config.toml
norm_eps = 1e-06
bias = "all"
parallel_block = false
seq_len = 384
Each number is 50 + 10 x the weight over its row's rms, rounded and kept within 0 to 99. Layers, rows and columns count from 0. The size before them is the row's rms in percent of the matrix's.

# up: layer 7 MLP up, 640x320, rms 0.174, rows 402-483, columns 200-239
# down: layer 7 MLP down (transposed), 640x320, rms 0.195, rows 402-482, columns 200-239
up402 097:64 39 19 55 37 46 49 55 44 43 53 55 43 57 40 61 53 51 46 51 48 54 40 46 43 46 60 45 46 43 32 51 55 36 45 45 66 46 65 40
down402 097:40 58 52 30 50 46 48 56 51 81 52 49 54 48 46 63 54 50 52 47 47 41 49 59 46 71 60 66 42 43 46 44 54 57 49 20 57 41 49 21
up403 095:42 52 53 67 58 28 48 58 50 53 56 46 36 48 43 63 70 63 74 41 42 26 44 48 43 40 56 38 37 32 49 50 22 56 38 63 44 53 48 54
down403 101:52 51 42 25 59 67 44 46 50 44 44 53 48 39 36 47 45 49 47 67 56 48 34 46 47 66 57 62 56 66 50 55 55 50 42 55 73 60 46 50
up404 098:54 62 63 47 32 58 53 58 54 65 46 59 50 45 48 50 53 52 41 52 58 53 50 39 34 80 51 40 38 58 49 47 39 47 49 35 46 49 41 43
down404 092:28 54 44 45 44 56 38 59 59 62 59 56 66 67 40 49 49 45 30 51 47 38 41 50 52 59 39 56 34 51 41 51 49 45 71 42 39 51 60 56
up405 089:36 39 54 70 50 57 39 58 63 46 43 42 40 57 75 57 64 34 45 65 68 49 53 58 52 38 45 62 70 42 52 56 60 50 58 53 41 64 36 52
down405 091:48 40 51 59 45 57 45 44 48 43 58 40 47 55 61 57 53 41 34 54 52 46 40 71 57 48 67 56 53 63 50 58 50 48 50 62 58 66 37 42
up406 107:65 38 63 55 44 53 49 57 40 51 45 45 48 37 38 48 60 50 42 42 53 50 58 53 48 58 60 45 43 50 53 47 51 51 50 50 31 41 43 44
down406 108:58 57 49 39 47 44 57 38 46 48 52 44 47 49 44 36 46 56 67 61 61 68 60 54 58 49 53 43 37 57 44 44 48 46 48 58 30 53 65 43
up407 104:43 43 39 49 42 42 56 14 65 52 48 45 51 51 49 59 51 48 48 66 51 40 54 52 41 62 38 69 67 53 57 41 41 55 55 60 53 30 40 53
down407 106:39 51 51 46 46 63 39 51 59 45 50 51 60 59 48 61 49 54 57 37 51 47 54 31 61 49 50 39 57 31 49 62 48 42 53 50 44 33 50 48
up408 102:57 41 41 45 51 59 54 62 46 60 30 57 49 53 52 37 38 53 47 48 39 52 51 61 33 43 46 53 49 52 53 67 67 41 55 49 69 53 48 58
down408 106:50 49 49 33 45 43 53 47 42 48 55 36 63 44 51 54 42 51 50 60 60 53 41 67 51 55 54 48 53 60 58 43 41 39 51 50 56 65 75 57
up409 093:48 48 50 60 23 42 49 57 57 50 38 56 62 47 36 51 48 63 58 53 64 42 53 55 43 37 48 51 62 51 30 41 48 37 61 55 51 65 55 57
down409 092:41 62 37 74 57 44 55 62 57 41 50 48 46 53 38 37 52 37 49 53 44 41 47 53 63 67 51 59 45 52 54 52 43 27 48 43 38 44 38 32
up410 110:52 42 61 59 59 56 54 66 44 34 46 46 53 31 36 39 51 53 29 70 60 60 49 58 62 55 63 45 61 48 65 53 45 48 38 51 66 46 53 60
down410 109:44 44 45 35 58 54 42 58 57 47 52 57 46 49 41 41 52 46 53 53 44 60 49 46 27 45 64 53 51 59 37 62 32 38 42 52 43 60 56 41
up411 097:61 50 52 38 57 55 45 49 37 38 47 33 60 54 55 34 47 35 51 50 41 28 58 46 61 60 42 39 38 53 54 48 67 55 59 50 54 48 52 45
down411 096:42 48 39 42 49 52 41 53 40 33 60 42 38 56 54 46 49 42 53 41 62 54 60 20 46 35 61 65 64 51 45 58 56 53 52 52 55 48 57 35
up412 095:50 50 58 57 25 53 56 62 51 46 48 57 52 55 50 54 51 45 51 64 37 48 57 63 51 36 45 55 57 40 61 48 53 39 44 63 35 55 57 67
down412 098:65 64 59 61 43 58 57 50 42 46 61 32 41 31 40 50 44 54 45 47 72 55 57 64 55 41 51 63 48 41 51 54 56 52 41 45 48 53 62 53
up413 098:59 77 45 53 60 51 39 67 33 46 54 48 47 25 35 55 50 51 71 52 59 52 65 68 45 50 49 62 64 40 63 37 55 49 48 59 55 45 42 49
down413 096:36 50 65 49 52 42 52 46 60 57 45 72 58 59 39 54 43 54 45 54 67 50 41 58 36 51 40 49 43 38 65 39 62 35 41 38 55 48 44 54
up414 110:45 20 40 49 54 42 36 58 64 45 44 44 33 45 62 45 58 47 57 57 56 53 37 51 51 47 38 64 36 44 33 61 44 47 60 57 72 54 50 59
down414 103:59 49 40 47 38 31 48 52 64 46 47 61 61 40 41 36 56 43 72 71 30 60 35 45 50 44 48 65 58 39 37 60 32 40 70 40 78 33 52 53
up415 092:46 56 43 48 43 39 20 48 31 47 72 49 49 57 46 59 50 48 46 58 66 38 50 38 44 51 60 58 46 52 65 60 45 32 55 54 60 48 42 65
down415 096:56 56 39 62 52 46 57 43 55 56 35 59 58 37 57 61 48 39 47 56 47 50 56 56 56 48 39 49 42 54 65 35 57 61 52 33 47 54 40 49
up416 106:56 43 55 42 54 42 62 42 53 41 58 77 30 45 50 60 48 43 61 42 37 50 55 54 39 48 24 54 49 44 49 50 45 45 38 43 49 52 57 44
down416 106:47 52 51 47 53 37 48 40 35 44 51 57 51 44 77 47 56 42 43 37 60 26 47 75 55 51 50 37 29 50 49 55 51 51 46 44 45 61 37 44
up417 097:55 43 54 34 54 50 72 33 44 42 36 29 51 52 60 63 50 45 60 52 63 44 53 48 49 42 51 50 61 52 37 67 76 55 57 57 35 49 57 50
down417 095:61 59 44 41 49 60 50 58 42 63 36 51 53 50 52 55 53 47 51 51 65 50 50 66 54 46 59 65 50 63 34 47 62 66 58 66 74 51 67 56
up418 098:47 48 50 29 55 63 60 49 37 23 48 60 48 54 52 60 56 58 60 48 45 59 48 51 60 58 53 40 47 56 26 47 61 36 51 52 67 66 40 58
down418 096:57 53 52 52 43 31 62 51 38 57 55 42 75 49 58 36 53 50 49 42 41 59 69 47 49 61 73 53 50 57 66 42 44 55 39 60 57 60 59 50
up419 099:46 40 54 47 46 39 33 47 37 60 40 41 76 48 47 32 55 52 41 69 52 43 40 51 66 42 47 60 39 47 38 44 41 34 46 45 36 48 41 47
down419 102:67 64 67 44 54 54 57 36 42 59 61 51 40 47 35 48 46 51 53 48 47 59 37 36 44 70 66 48 52 60 46 65 47 52 54 44 52 59 68 55
up420 102:46 51 64 35 47 57 48 60 54 51 49 47 51 35 40 43 45 62 60 43 31 61 31 45 56 48 33 60 53 50 51 53 63 51 39 69 41 55 50 44
down420 104:61 50 49 50 52 54 65 52 62 37 54 56 64 49 48 48 47 65 61 44 60 40 51 44 44 58 46 55 42 46 55 38 32 62 47 22 46 34 39 50
up421 098:53 39 56 42 54 48 67 56 30 61 45 42 32 56 58 45 76 61 54 64 55 62 51 66 60 42 35 42 32 69 40 48 55 51 52 53 42 54 38 49
down421 095:49 46 48 63 68 55 87 57 47 72 48 51 42 47 69 38 38 52 29 42 43 41 69 40 44 59 70 58 57 58 56 37 38 43 43 33 45 48 45 38
up422 111:51 48 47 45 50 39 53 67 44 64 40 56 52 51 34 54 64 49 56 45 58 41 43 55 67 48 33 52 54 57 57 53 60 38 45 54 57 56 42 68
down422 112:42 58 60 40 38 50 57 52 42 46 55 49 39 45 28 41 50 52 27 42 71 43 44 44 46 53 46 53 32 59 39 49 54 45 44 45 47 42 49 50
up423 101:40 55 62 62 40 53 63 55 57 46 49 58 59 62 52 45 57 58 73 25 64 48 43 44 57 68 43 48 60 58 51 55 67 46 30 56 56 44 49 47
down423 106:54 50 54 53 40 51 66 51 59 54 40 53 66 54 45 36 58 40 50 44 67 34 49 48 44 49 49 42 67 58 45 63 71 47 47 46 45 43 44 51
up424 105:61 58 47 61 44 40 64 64 58 33 38 42 34 51 60 46 63 18 64 48 59 42 44 56 44 42 66 62 50 59 43 56 76 48 40 49 51 54 48 62
down424 108:62 56 41 45 32 59 49 53 65 52 53 53 58 49 45 29 53 42 53 52 42 61 57 61 38 31 50 46 67 59 45 62 70 54 45 62 44 37 56 53
up425 094:54 52 49 61 46 62 49 67 46 38 64 38 48 52 83 28 53 44 59 53 51 65 61 48 55 48 41 59 54 61 63 58 48 60 52 63 61 57 36 65
down425 101:57 61 61 49 66 42 21 61 50 62 49 46 49 53 22 79 49 53 45 19 58 35 55 48 54 56 49 41 57 47 50 52 40 47 71 50 46 43 58 39
up426 097:55 70 68 62 52 64 50 46 63 60 66 50 55 48 43 51 52 46 44 33 70 42 44 58 55 74 32 54 42 55 46 61 59 47 57 64 49 60 57 49
down426 098:52 39 50 51 49 41 48 51 41 50 53 52 53 63 49 41 53 36 44 36 36 54 59 55 48 58 63 41 49 51 44 40 56 47 59 55 62 64 29 47
up427 098:63 53 59 59 55 52 44 62 55 43 54 47 59 78 61 47 48 52 56 60 39 34 56 51 28 40 50 60 49 48 53 68 55 32 51 61 48 62 39 40
down427 093:45 44 54 54 42 51 69 28 45 56 57 57 46 51 33 51 53 55 55 45 59 56 53 41 36 49 46 50 46 57 58 52 42 55 50 38 66 54 54 32
up428 089:50 52 45 44 54 71 43 57 55 54 61 69 46 39 50 61 51 46 41 47 43 44 46 39 50 53 56 60 65 62 45 44 36 58 52 34 63 25 45 40
down428 086:45 54 52 53 42 46 45 53 52 54 37 64 69 54 58 58 52 45 42 42 47 42 50 44 54 45 57 41 43 46 53 63 56 53 49 69 51 46 53 45
up429 097:40 32 58 36 39 55 54 42 46 55 49 55 60 47 30 69 59 57 56 44 41 44 50 56 56 29 60 41 49 49 68 70 60 59 43 68 47 46 45 52
down429 099:44 62 53 62 35 39 46 39 58 73 55 46 46 36 38 45 63 61 25 49 40 37 71 63 43 68 47 54 50 39 40 47 34 63 60 38 66 50 49 53
up430 095:63 67 53 56 52 56 67 52 46 50 28 52 32 44 53 48 49 64 44 45 44 46 59 63 65 58 45 46 42 59 47 60 36 54 47 47 59 58 40 54
down430 089:46 42 53 38 60 29 49 48 30 53 47 46 50 42 50 48 55 64 53 52 36 53 58 61 49 34 44 46 48 48 33 52 57 50 43 52 62 50 46 44
up431 104:44 33 47 59 45 69 55 58 40 57 53 56 37 54 52 54 58 40 52 60 57 64 39 54 56 56 65 49 49 57 49 63 72 48 53 29 59 44 32 48
down431 106:46 62 46 39 69 50 51 54 57 48 49 53 50 48 46 44 32 45 48 54 61 52 53 66 46 56 56 53 31 41 57 56 51 53 37 39 52 50 65 45
up432 114:59 40 62 45 51 42 51 64 58 49 51 60 44 51 48 39 47 37 32 66 44 57 45 60 47 60 58 65 43 42 63 56 36 40 47 59 47 59 56 47
down432 111:58 38 54 43 33 40 31 57 65 54 49 46 45 34 26 60 53 41 63 59 53 53 69 68 58 52 22 57 55 41 59 60 47 57 58 60 62 58 45 56
up433 104:48 53 42 49 41 36 65 63 52 61 61 59 47 51 55 44 37 69 29 63 53 46 40 54 44 71 32 57 23 34 46 51 56 42 47 35 52 49 68 62
down433 109:56 51 52 62 56 66 41 39 53 55 52 46 56 55 50 46 43 56 34 48 70 64 50 63 62 54 49 43 33 31 55 40 70 48 40 45 54 43 49 65
up434 106:43 43 46 45 47 41 41 75 60 43 54 54 58 37 63 38 54 54 56 52 46 56 55 53 45 53 59 53 56 71 64 53 53 54 56 52 44 44 52 59
down434 105:42 63 63 37 34 51 59 55 45 37 62 47 42 64 47 64 53 53 65 56 45 40 52 60 56 49 63 46 37 45 67 62 55 43 61 45 60 48 65 53
up435 097:53 43 38 50 31 50 36 52 45 44 57 73 61 36 69 53 45 55 63 49 50 45 79 45 36 64 50 53 66 50 72 40 61 59 47 35 56 49 44 49
down435 093:42 27 59 56 37 59 42 53 62 57 48 34 54 63 46 55 62 51 52 33 53 59 62 59 61 55 63 32 23 52 43 58 64 50 47 45 55 54 47 32
up436 095:60 56 73 51 52 47 57 42 43 50 54 64 43 47 59 41 39 49 42 62 55 39 55 59 41 30 58 56 46 46 61 48 44 43 49 50 52 62 36 63
down436 095:61 39 22 49 43 31 44 47 52 42 50 59 70 40 38 56 36 51 48 42 35 45 45 54 49 42 43 42 54 58 34 47 48 53 61 51 55 64 53 50
up437 105:57 63 57 27 57 38 61 55 60 54 45 38 38 72 43 47 59 50 36 45 54 54 57 48 58 53 27 77 65 58 52 64 50 63 32 64 42 58 61 44
down437 106:45 53 48 52 52 42 59 68 44 52 42 44 63 52 47 66 58 53 53 26 60 58 45 55 67 76 30 52 53 44 54 60 52 31 50 62 26 27 61 63
up438 109:41 50 68 63 37 57 74 69 53 56 50 58 60 49 61 46 55 65 47 25 65 39 47 50 45 58 49 54 47 56 42 64 26 54 41 47 35 65 56 57
down438 111:60 62 61 67 39 60 71 62 58 49 45 66 57 41 47 66 66 59 50 53 56 70 40 36 72 43 60 52 46 41 33 44 49 63 43 32 55 53 70 50
up439 096:52 52 40 47 47 61 62 35 37 42 52 45 57 19 61 49 46 63 61 44 45 46 43 58 47 38 59 30 56 59 43 65 57 66 52 47 52 47 66 62
down439 097:52 40 49 52 43 63 54 43 48 55 51 57 45 45 45 54 50 57 38 63 52 65 54 69 53 56 26 58 62 41 40 62 44 35 61 24 44 33 59 71
up440 100:63 44 57 40 42 59 48 38 69 61 34 48 51 33 51 58 45 74 42 65 40 60 33 32 57 67 60 45 30 59 31 57 54 61 39 44 54 40 46 51
down440 096:46 55 35 60 37 57 66 32 74 66 49 45 59 39 54 63 54 50 60 48 63 58 56 54 52 37 46 62 43 43 27 49 49 37 41 42 53 24 54 44
up441 099:61 54 43 55 56 75 31 62 32 55 54 39 52 65 68 32 45 46 51 34 51 73 33 53 37 52 48 67 49 51 51 65 53 30 43 43 39 54 59 59
down441 100:55 40 33 44 32 63 30 46 46 44 74 46 61 48 34 48 53 71 58 34 49 58 39 44 64 51 55 46 36 43 43 46 50 53 52 53 62 65 53 61
up442 098:52 64 66 44 73 39 60 61 32 56 36 54 59 63 45 58 57 47 47 48 43 40 54 64 33 58 59 65 29 55 42 57 47 49 56 41 70 53 58 47
down442 097:32 43 25 59 51 56 49 59 50 76 48 58 56 55 58 57 29 35 49 51 49 53 51 43 53 41 62 38 59 66 40 57 61 38 64 39 46 50 49 49
up443 100:58 50 48 66 53 35 34 54 54 52 49 46 49 55 43 40 41 41 39 54 57 45 56 61 64 42 65 54 58 58 68 42 50 21 39 49 53 56 47 65
down443 096:45 50 38 58 59 69 64 56 43 45 48 52 47 49 65 28 41 55 42 56 57 45 48 38 50 53 48 41 44 49 57 74 62 41 26 38 80 43 45 39
up444 103:65 37 41 54 65 70 48 32 51 52 34 53 34 59 77 56 68 60 41 44 49 70 58 59 55 51 30 55 32 60 60 38 42 52 69 65 40 48 44 53
down444 105:69 68 43 58 51 60 68 47 45 51 43 72 51 66 52 53 60 60 39 50 52 40 54 35 53 60 57 42 41 58 41 52 52 36 55 36 41 51 55 44
up445 098:44 59 53 40 42 41 54 52 54 57 55 59 33 73 41 64 54 45 42 47 66 42 55 47 40 45 36 43 46 61 61 38 50 54 45 53 51 51 50 39
down445 094:42 34 65 49 52 65 66 35 54 46 47 40 54 60 64 41 61 47 45 46 46 56 42 62 40 48 48 36 56 51 44 49 45 56 19 58 53 56 41 55
up446 100:30 59 47 49 61 44 40 41 62 50 59 39 41 54 61 56 58 66 72 51 50 39 54 56 43 45 66 34 47 41 33 40 48 59 30 63 31 42 50 42
down446 102:49 35 53 43 35 51 61 31 42 46 45 46 44 54 42 61 47 59 38 59 41 46 49 34 51 68 57 44 52 61 45 59 56 36 40 53 43 70 47 40
up447 102:65 40 49 40 65 52 47 58 51 55 55 57 69 55 60 68 45 61 47 46 53 52 43 50 48 55 62 52 68 52 36 51 56 29 65 49 40 68 38 70
down447 096:46 39 54 47 49 37 54 51 46 46 46 46 54 48 46 45 54 46 42 51 45 49 47 36 43 22 57 52 50 53 56 49 49 49 55 45 49 51 53 45
up448 100:57 57 40 50 52 52 34 29 40 60 51 48 62 39 61 66 54 52 52 59 61 56 58 58 41 55 32 49 51 35 47 56 63 49 57 64 49 43 41 43
down448 101:57 70 53 45 47 49 54 46 71 43 58 58 48 60 30 42 39 50 51 52 42 49 50 49 51 61 45 47 51 54 56 50 52 43 44 48 63 49 56 71
up449 098:56 55 44 49 61 48 23 61 59 64 52 46 73 50 46 42 50 52 55 38 59 46 50 58 28 63 45 72 39 42 39 47 52 52 43 38 52 62 52 60
down449 099:56 68 70 39 64 36 53 56 49 59 55 50 60 35 44 67 64 48 38 52 39 67 69 49 68 53 42 44 43 44 53 55 59 58 39 31 57 38 41 52
up450 101:61 75 44 46 55 37 30 37 32 66 45 45 60 43 44 49 71 37 58 40 49 46 78 62 45 44 46 46 52 60 55 71 52 56 44 51 43 59 64 62
down450 100:43 55 52 36 55 51 59 44 56 60 56 60 38 52 36 45 60 28 35 44 60 48 45 36 52 62 28 64 51 53 62 68 32 54 55 43 49 63 62 41
up451 116:47 37 67 59 48 61 43 45 56 53 71 55 45 57 63 51 63 47 71 65 61 49 53 46 52 59 47 38 44 30 46 35 36 37 55 32 54 41 54 66
down451 109:73 61 56 55 40 51 54 40 54 39 56 59 64 50 39 49 54 57 51 64 41 31 37 38 46 49 63 51 69 60 39 49 49 41 38 32 45 47 37 49
up452 102:43 42 44 36 38 56 59 39 47 58 56 65 36 44 48 46 45 41 50 39 67 69 50 62 44 60 45 51 18 43 61 50 39 29 50 50 57 63 58 43
down452 104:55 54 41 71 50 43 49 58 57 46 58 55 57 40 68 55 63 55 46 65 46 49 66 60 48 38 56 48 41 63 35 40 56 59 47 62 44 42 43 48
up453 100:48 54 64 30 67 66 61 52 48 42 62 41 55 55 37 50 46 42 24 52 62 53 42 52 46 53 44 55 47 53 36 54 44 37 50 55 62 47 57 41
down453 098:56 65 64 67 46 41 56 49 55 56 58 56 53 54 55 52 57 52 29 57 33 30 42 49 57 67 55 25 50 41 52 57 42 61 59 47 57 41 57 65
up454 103:38 66 28 49 61 63 42 49 51 41 24 57 32 51 47 35 51 55 70 42 60 54 44 55 44 47 65 61 45 67 45 44 41 40 30 58 47 49 42 52
down454 113:52 56 51 56 48 50 63 54 66 54 48 59 65 58 61 55 36 46 49 48 49 52 54 44 68 51 46 43 49 44 42 42 68 28 43 59 49 61 35 58
up455 096:57 50 48 49 44 55 56 46 39 29 57 36 58 46 53 63 53 39 62 48 36 47 52 68 34 64 50 51 35 33 35 59 63 51 66 62 62 66 46 62
down455 096:53 35 65 56 52 46 31 37 49 55 43 49 41 41 42 57 58 29 56 52 32 47 50 32 55 56 63 53 70 61 55 56 40 42 56 46 48 62 63 44
up456 102:75 64 55 54 39 47 44 46 59 44 46 57 52 53 46 52 36 62 39 59 43 47 64 67 71 47 44 64 54 43 45 63 36 65 60 60 52 51 59 62
down456 107:55 53 65 30 39 47 49 40 59 47 50 40 51 53 67 49 63 46 57 45 38 30 38 53 55 49 36 41 67 49 52 53 38 61 60 41 53 59 46 58
up457 102:48 28 51 57 49 31 35 30 43 48 55 66 53 77 50 64 57 55 30 35 22 40 51 52 42 42 54 53 46 37 31 64 44 58 42 39 47 41 50 69
down457 100:55 58 40 34 56 46 39 51 46 36 59 45 58 61 45 38 46 44 30 37 47 58 50 38 44 51 61 28 47 50 42 41 49 55 52 33 62 47 45 40
up458 099:44 31 40 66 67 41 28 60 61 42 29 48 68 57 43 52 56 81 43 52 24 82 51 51 49 54 46 50 69 40 43 54 46 51 52 59 66 49 43 62
down458 091:60 62 38 42 49 54 63 50 57 51 42 52 50 66 57 39 43 43 52 37 52 37 52 27 60 46 44 54 31 59 71 45 55 60 47 46 51 47 64 55
up459 105:50 50 58 55 46 44 41 42 51 37 49 49 35 57 51 32 66 37 23 41 51 51 34 50 51 51 33 48 61 48 67 61 49 69 64 39 49 69 52 53
down459 108:35 62 56 48 50 41 43 37 45 35 56 32 36 57 50 36 46 45 31 51 58 64 36 37 33 47 58 44 59 46 35 66 36 55 49 54 71 47 71 75
up460 096:53 51 59 52 45 29 46 53 42 57 52 48 63 31 32 55 56 60 59 43 49 54 43 38 44 63 61 47 50 28 50 41 55 41 51 48 34 33 46 51
down460 098:60 30 52 61 44 56 50 51 61 53 65 47 53 44 54 39 54 35 63 63 25 43 64 51 61 25 63 37 66 55 57 59 38 33 50 66 30 55 43 50
up461 107:50 60 53 48 40 46 47 52 53 46 50 64 50 34 48 38 48 41 47 45 54 59 55 58 48 66 46 63 34 47 51 64 30 49 41 36 44 51 44 49
down461 102:59 41 54 48 27 57 63 31 62 46 64 53 58 55 49 57 48 40 65 38 37 59 63 53 44 41 50 45 49 60 58 43 52 44 29 55 65 49 36 68
up462 099:71 43 44 53 47 38 49 43 58 68 66 54 60 51 53 62 42 68 66 47 42 59 36 50 56 49 58 40 52 48 43 57 40 47 60 30 34 63 58 79
down462 098:46 61 52 53 41 44 56 71 51 33 35 48 42 64 45 41 55 39 63 55 54 53 52 53 31 47 60 40 57 54 47 63 58 57 33 59 57 49 51 31
up463 091:56 53 55 40 55 66 53 54 51 44 39 34 62 63 53 45 46 59 51 57 46 46 57 58 43 53 37 55 28 33 50 72 59 34 64 40 48 59 48 50
down463 089:27 52 57 46 54 53 58 42 52 56 52 73 50 33 46 44 49 52 60 51 39 48 63 54 49 41 39 37 63 60 24 57 56 41 64 52 48 41 46 36
up464 106:47 61 61 62 61 57 70 53 38 34 57 29 62 58 54 47 58 55 55 50 48 38 41 60 64 53 48 45 54 53 62 50 71 49 37 27 56 50 73 59
down464 105:36 52 66 61 69 65 44 44 52 50 36 58 42 41 68 59 36 54 49 49 62 45 52 77 55 58 47 47 53 45 57 43 46 57 47 64 39 59 42 49
up465 100:58 51 38 61 55 43 45 44 66 62 53 65 55 55 53 45 46 58 69 37 59 56 66 69 40 68 40 56 63 56 48 56 54 35 49 52 39 51 40 65
down465 095:48 46 59 53 59 51 61 47 64 56 69 51 60 59 41 56 50 51 52 33 44 41 44 54 58 46 30 53 55 52 51 51 33 59 46 63 64 46 52 46
up466 103:63 40 60 61 34 44 54 53 49 43 49 41 46 53 55 46 56 52 57 43 21 50 54 57 50 54 42 70 42 66 45 45 53 56 52 50 47 51 52 67
down466 104:36 44 37 42 69 39 47 59 44 45 59 62 37 79 55 34 40 58 42 36 45 52 50 52 34 43 57 51 47 58 44 43 40 63 45 49 47 70 49 50
up467 100:46 45 54 39 44 61 67 38 53 57 39 47 48 59 62 52 40 41 45 58 45 42 57 49 37 45 52 39 53 37 40 40 56 30 26 36 36 42 63 49
down467 100:56 65 51 58 52 27 38 44 49 60 41 50 61 44 37 46 60 69 50 39 40 41 58 46 66 61 30 47 33 31 58 52 58 56 48 38 53 32 65 60
up468 094:48 50 37 46 48 48 52 67 36 56 63 47 43 42 42 33 64 42 62 50 39 58 48 42 53 49 29 51 40 59 55 64 45 55 45 31 51 60 55 58
down468 096:55 60 58 38 35 45 55 30 56 71 55 65 52 45 54 50 36 40 63 29 61 41 57 55 53 44 44 55 31 50 53 53 50 34 32 54 65 56 36 39
up469 095:60 46 45 63 41 44 56 63 65 38 44 41 65 45 38 47 41 53 48 61 57 42 44 55 56 60 63 64 63 34 20 29 35 44 42 42 40 41 40 65
down469 090:61 52 62 42 72 61 35 41 72 48 55 27 50 69 56 63 39 25 47 46 36 68 43 60 49 56 63 51 59 48 39 52 57 38 62 59 52 53 58 46
up470 117:27 63 38 45 52 45 52 65 69 37 51 52 47 58 50 49 50 49 55 40 48 45 47 33 39 52 68 43 58 49 53 58 66 59 41 41 24 36 57 56
down470 127:47 71 33 37 59 47 38 68 74 41 47 49 49 51 49 42 49 38 26 43 62 52 45 25 70 56 50 40 44 44 53 67 42 24 49 38 49 48 72 56
up471 095:64 67 62 37 45 54 55 46 66 39 33 40 50 34 33 47 47 36 46 44 44 58 39 55 57 58 42 44 41 63 71 50 39 37 44 30 50 60 38 32
down471 099:48 63 46 34 35 42 45 45 33 63 39 45 54 40 61 46 33 48 29 59 37 41 71 49 44 53 62 46 54 42 63 54 59 68 43 74 44 47 49 40
up472 096:46 35 42 35 52 63 47 45 73 61 48 52 62 44 61 57 45 57 48 66 38 54 54 59 53 53 43 52 84 45 62 57 54 47 58 42 57 56 59 48
down472 098:50 40 33 31 39 58 33 60 55 57 43 46 42 49 50 44 63 56 28 35 51 48 43 65 46 49 59 52 30 28 53 41 28 55 38 44 38 47 52 61
up473 099:25 56 47 50 38 45 51 52 45 40 50 51 23 49 59 48 55 38 59 47 66 56 43 32 44 48 41 35 41 55 44 53 59 51 41 57 45 53 52 55
down473 094:48 63 44 44 48 58 68 56 30 60 34 46 45 61 62 41 59 48 57 58 48 52 57 38 51 43 45 68 66 61 62 48 51 71 49 36 41 50 67 25
up474 097:71 60 50 46 47 32 38 53 50 46 31 52 54 48 56 64 76 64 51 56 47 46 72 51 48 45 45 55 43 69 48 40 47 45 53 66 51 46 47 49
down474 098:71 42 60 50 44 33 50 42 54 58 64 39 37 42 46 45 36 59 49 57 42 48 66 37 48 36 55 33 50 71 48 58 69 53 50 56 59 41 45 28
up475 099:62 29 55 53 58 63 45 38 58 56 53 55 40 31 63 50 56 50 53 38 31 38 54 58 41 52 57 56 33 33 57 34 36 39 45 47 47 51 54 44
down475 102:56 43 56 62 52 47 46 51 40 55 50 33 51 44 44 37 49 71 52 54 51 28 51 58 51 55 47 57 49 50 61 49 48 47 54 34 63 43 42 42
up476 099:52 21 70 47 47 43 60 56 47 51 62 46 51 49 37 44 61 58 32 51 45 76 56 46 49 60 36 52 46 47 51 72 51 41 28 53 46 50 63 52
down476 094:38 67 55 57 43 44 59 54 47 63 61 41 61 45 64 57 56 62 61 50 51 42 53 53 62 60 58 39 61 46 61 39 48 56 56 33 52 47 43 44
up477 105:51 60 47 76 52 40 35 39 49 48 65 60 63 46 38 55 54 46 52 51 52 42 47 50 51 55 30 64 47 56 46 68 52 35 56 39 33 53 40 49
down477 105:48 66 51 65 49 43 46 60 41 60 46 53 55 36 29 49 55 38 49 55 57 62 56 42 50 52 36 45 49 40 40 62 50 65 55 53 64 49 42 52
up478 097:52 55 41 65 47 39 35 67 27 48 58 38 41 45 61 35 68 50 60 41 45 51 55 26 50 47 55 68 62 49 57 68 39 56 63 44 46 56 57 44
down478 095:57 44 43 40 56 50 48 72 30 66 38 47 70 45 48 29 51 57 37 49 55 45 43 63 51 42 49 52 50 45 51 41 46 45 49 64 30 52 46 40
up479 102:42 60 55 45 55 55 70 48 68 46 62 46 46 47 25 45 44 38 62 35 41 57 31 48 55 49 51 71 41 46 33 67 36 35 45 54 55 48 60 52
down479 106:58 66 68 43 63 62 39 31 52 49 63 47 45 42 43 52 43 44 36 40 61 47 48 55 45 53 48 67 51 50 58 51 53 47 42 39 61 60 60 51
up480 098:51 49 46 42 59 56 38 43 42 72 41 29 42 41 41 35 63 43 50 60 53 54 50 58 49 50 36 66 53 47 37 54 46 55 63 32 42 49 40 44
down480 102:61 39 49 27 44 34 44 43 51 58 27 53 40 53 50 36 70 49 58 67 62 60 51 60 46 47 38 63 44 51 32 49 48 44 73 48 40 45 50 56
up481 100:48 59 57 64 55 48 50 52 53 48 53 35 44 47 66 50 42 46 55 47 39 51 57 54 55 51 31 56 50 41 46 40 39 48 43 32 56 76 44 48
down481 101:43 57 59 61 38 59 45 32 51 45 55 50 50 72 54 48 51 58 58 62 46 75 50 32 57 59 43 48 42 49 50 63 53 49 56 51 62 45 48 31
up482 104:51 44 41 46 57 43 44 47 28 45 25 49 42 40 47 59 66 53 55 51 55 55 37 47 54 21 51 49 62 61 47 41 44 37 62 49 32 35 65 70
down482 109:32 49 30 50 50 39 32 50 50 62 43 54 44 41 58 42 61 65 23 59 54 69 59 47 36 48 48 67 34 49 66 46 63 48 41 23 51 48 72 49
up483 104:50 50 71 63 47 42 51 54 59 47 48 45 36 34 53 64 42 57 44 50 38 47 53 53 61 57 57 48 43 52 53 45 44 40 46 46 65 52 39 57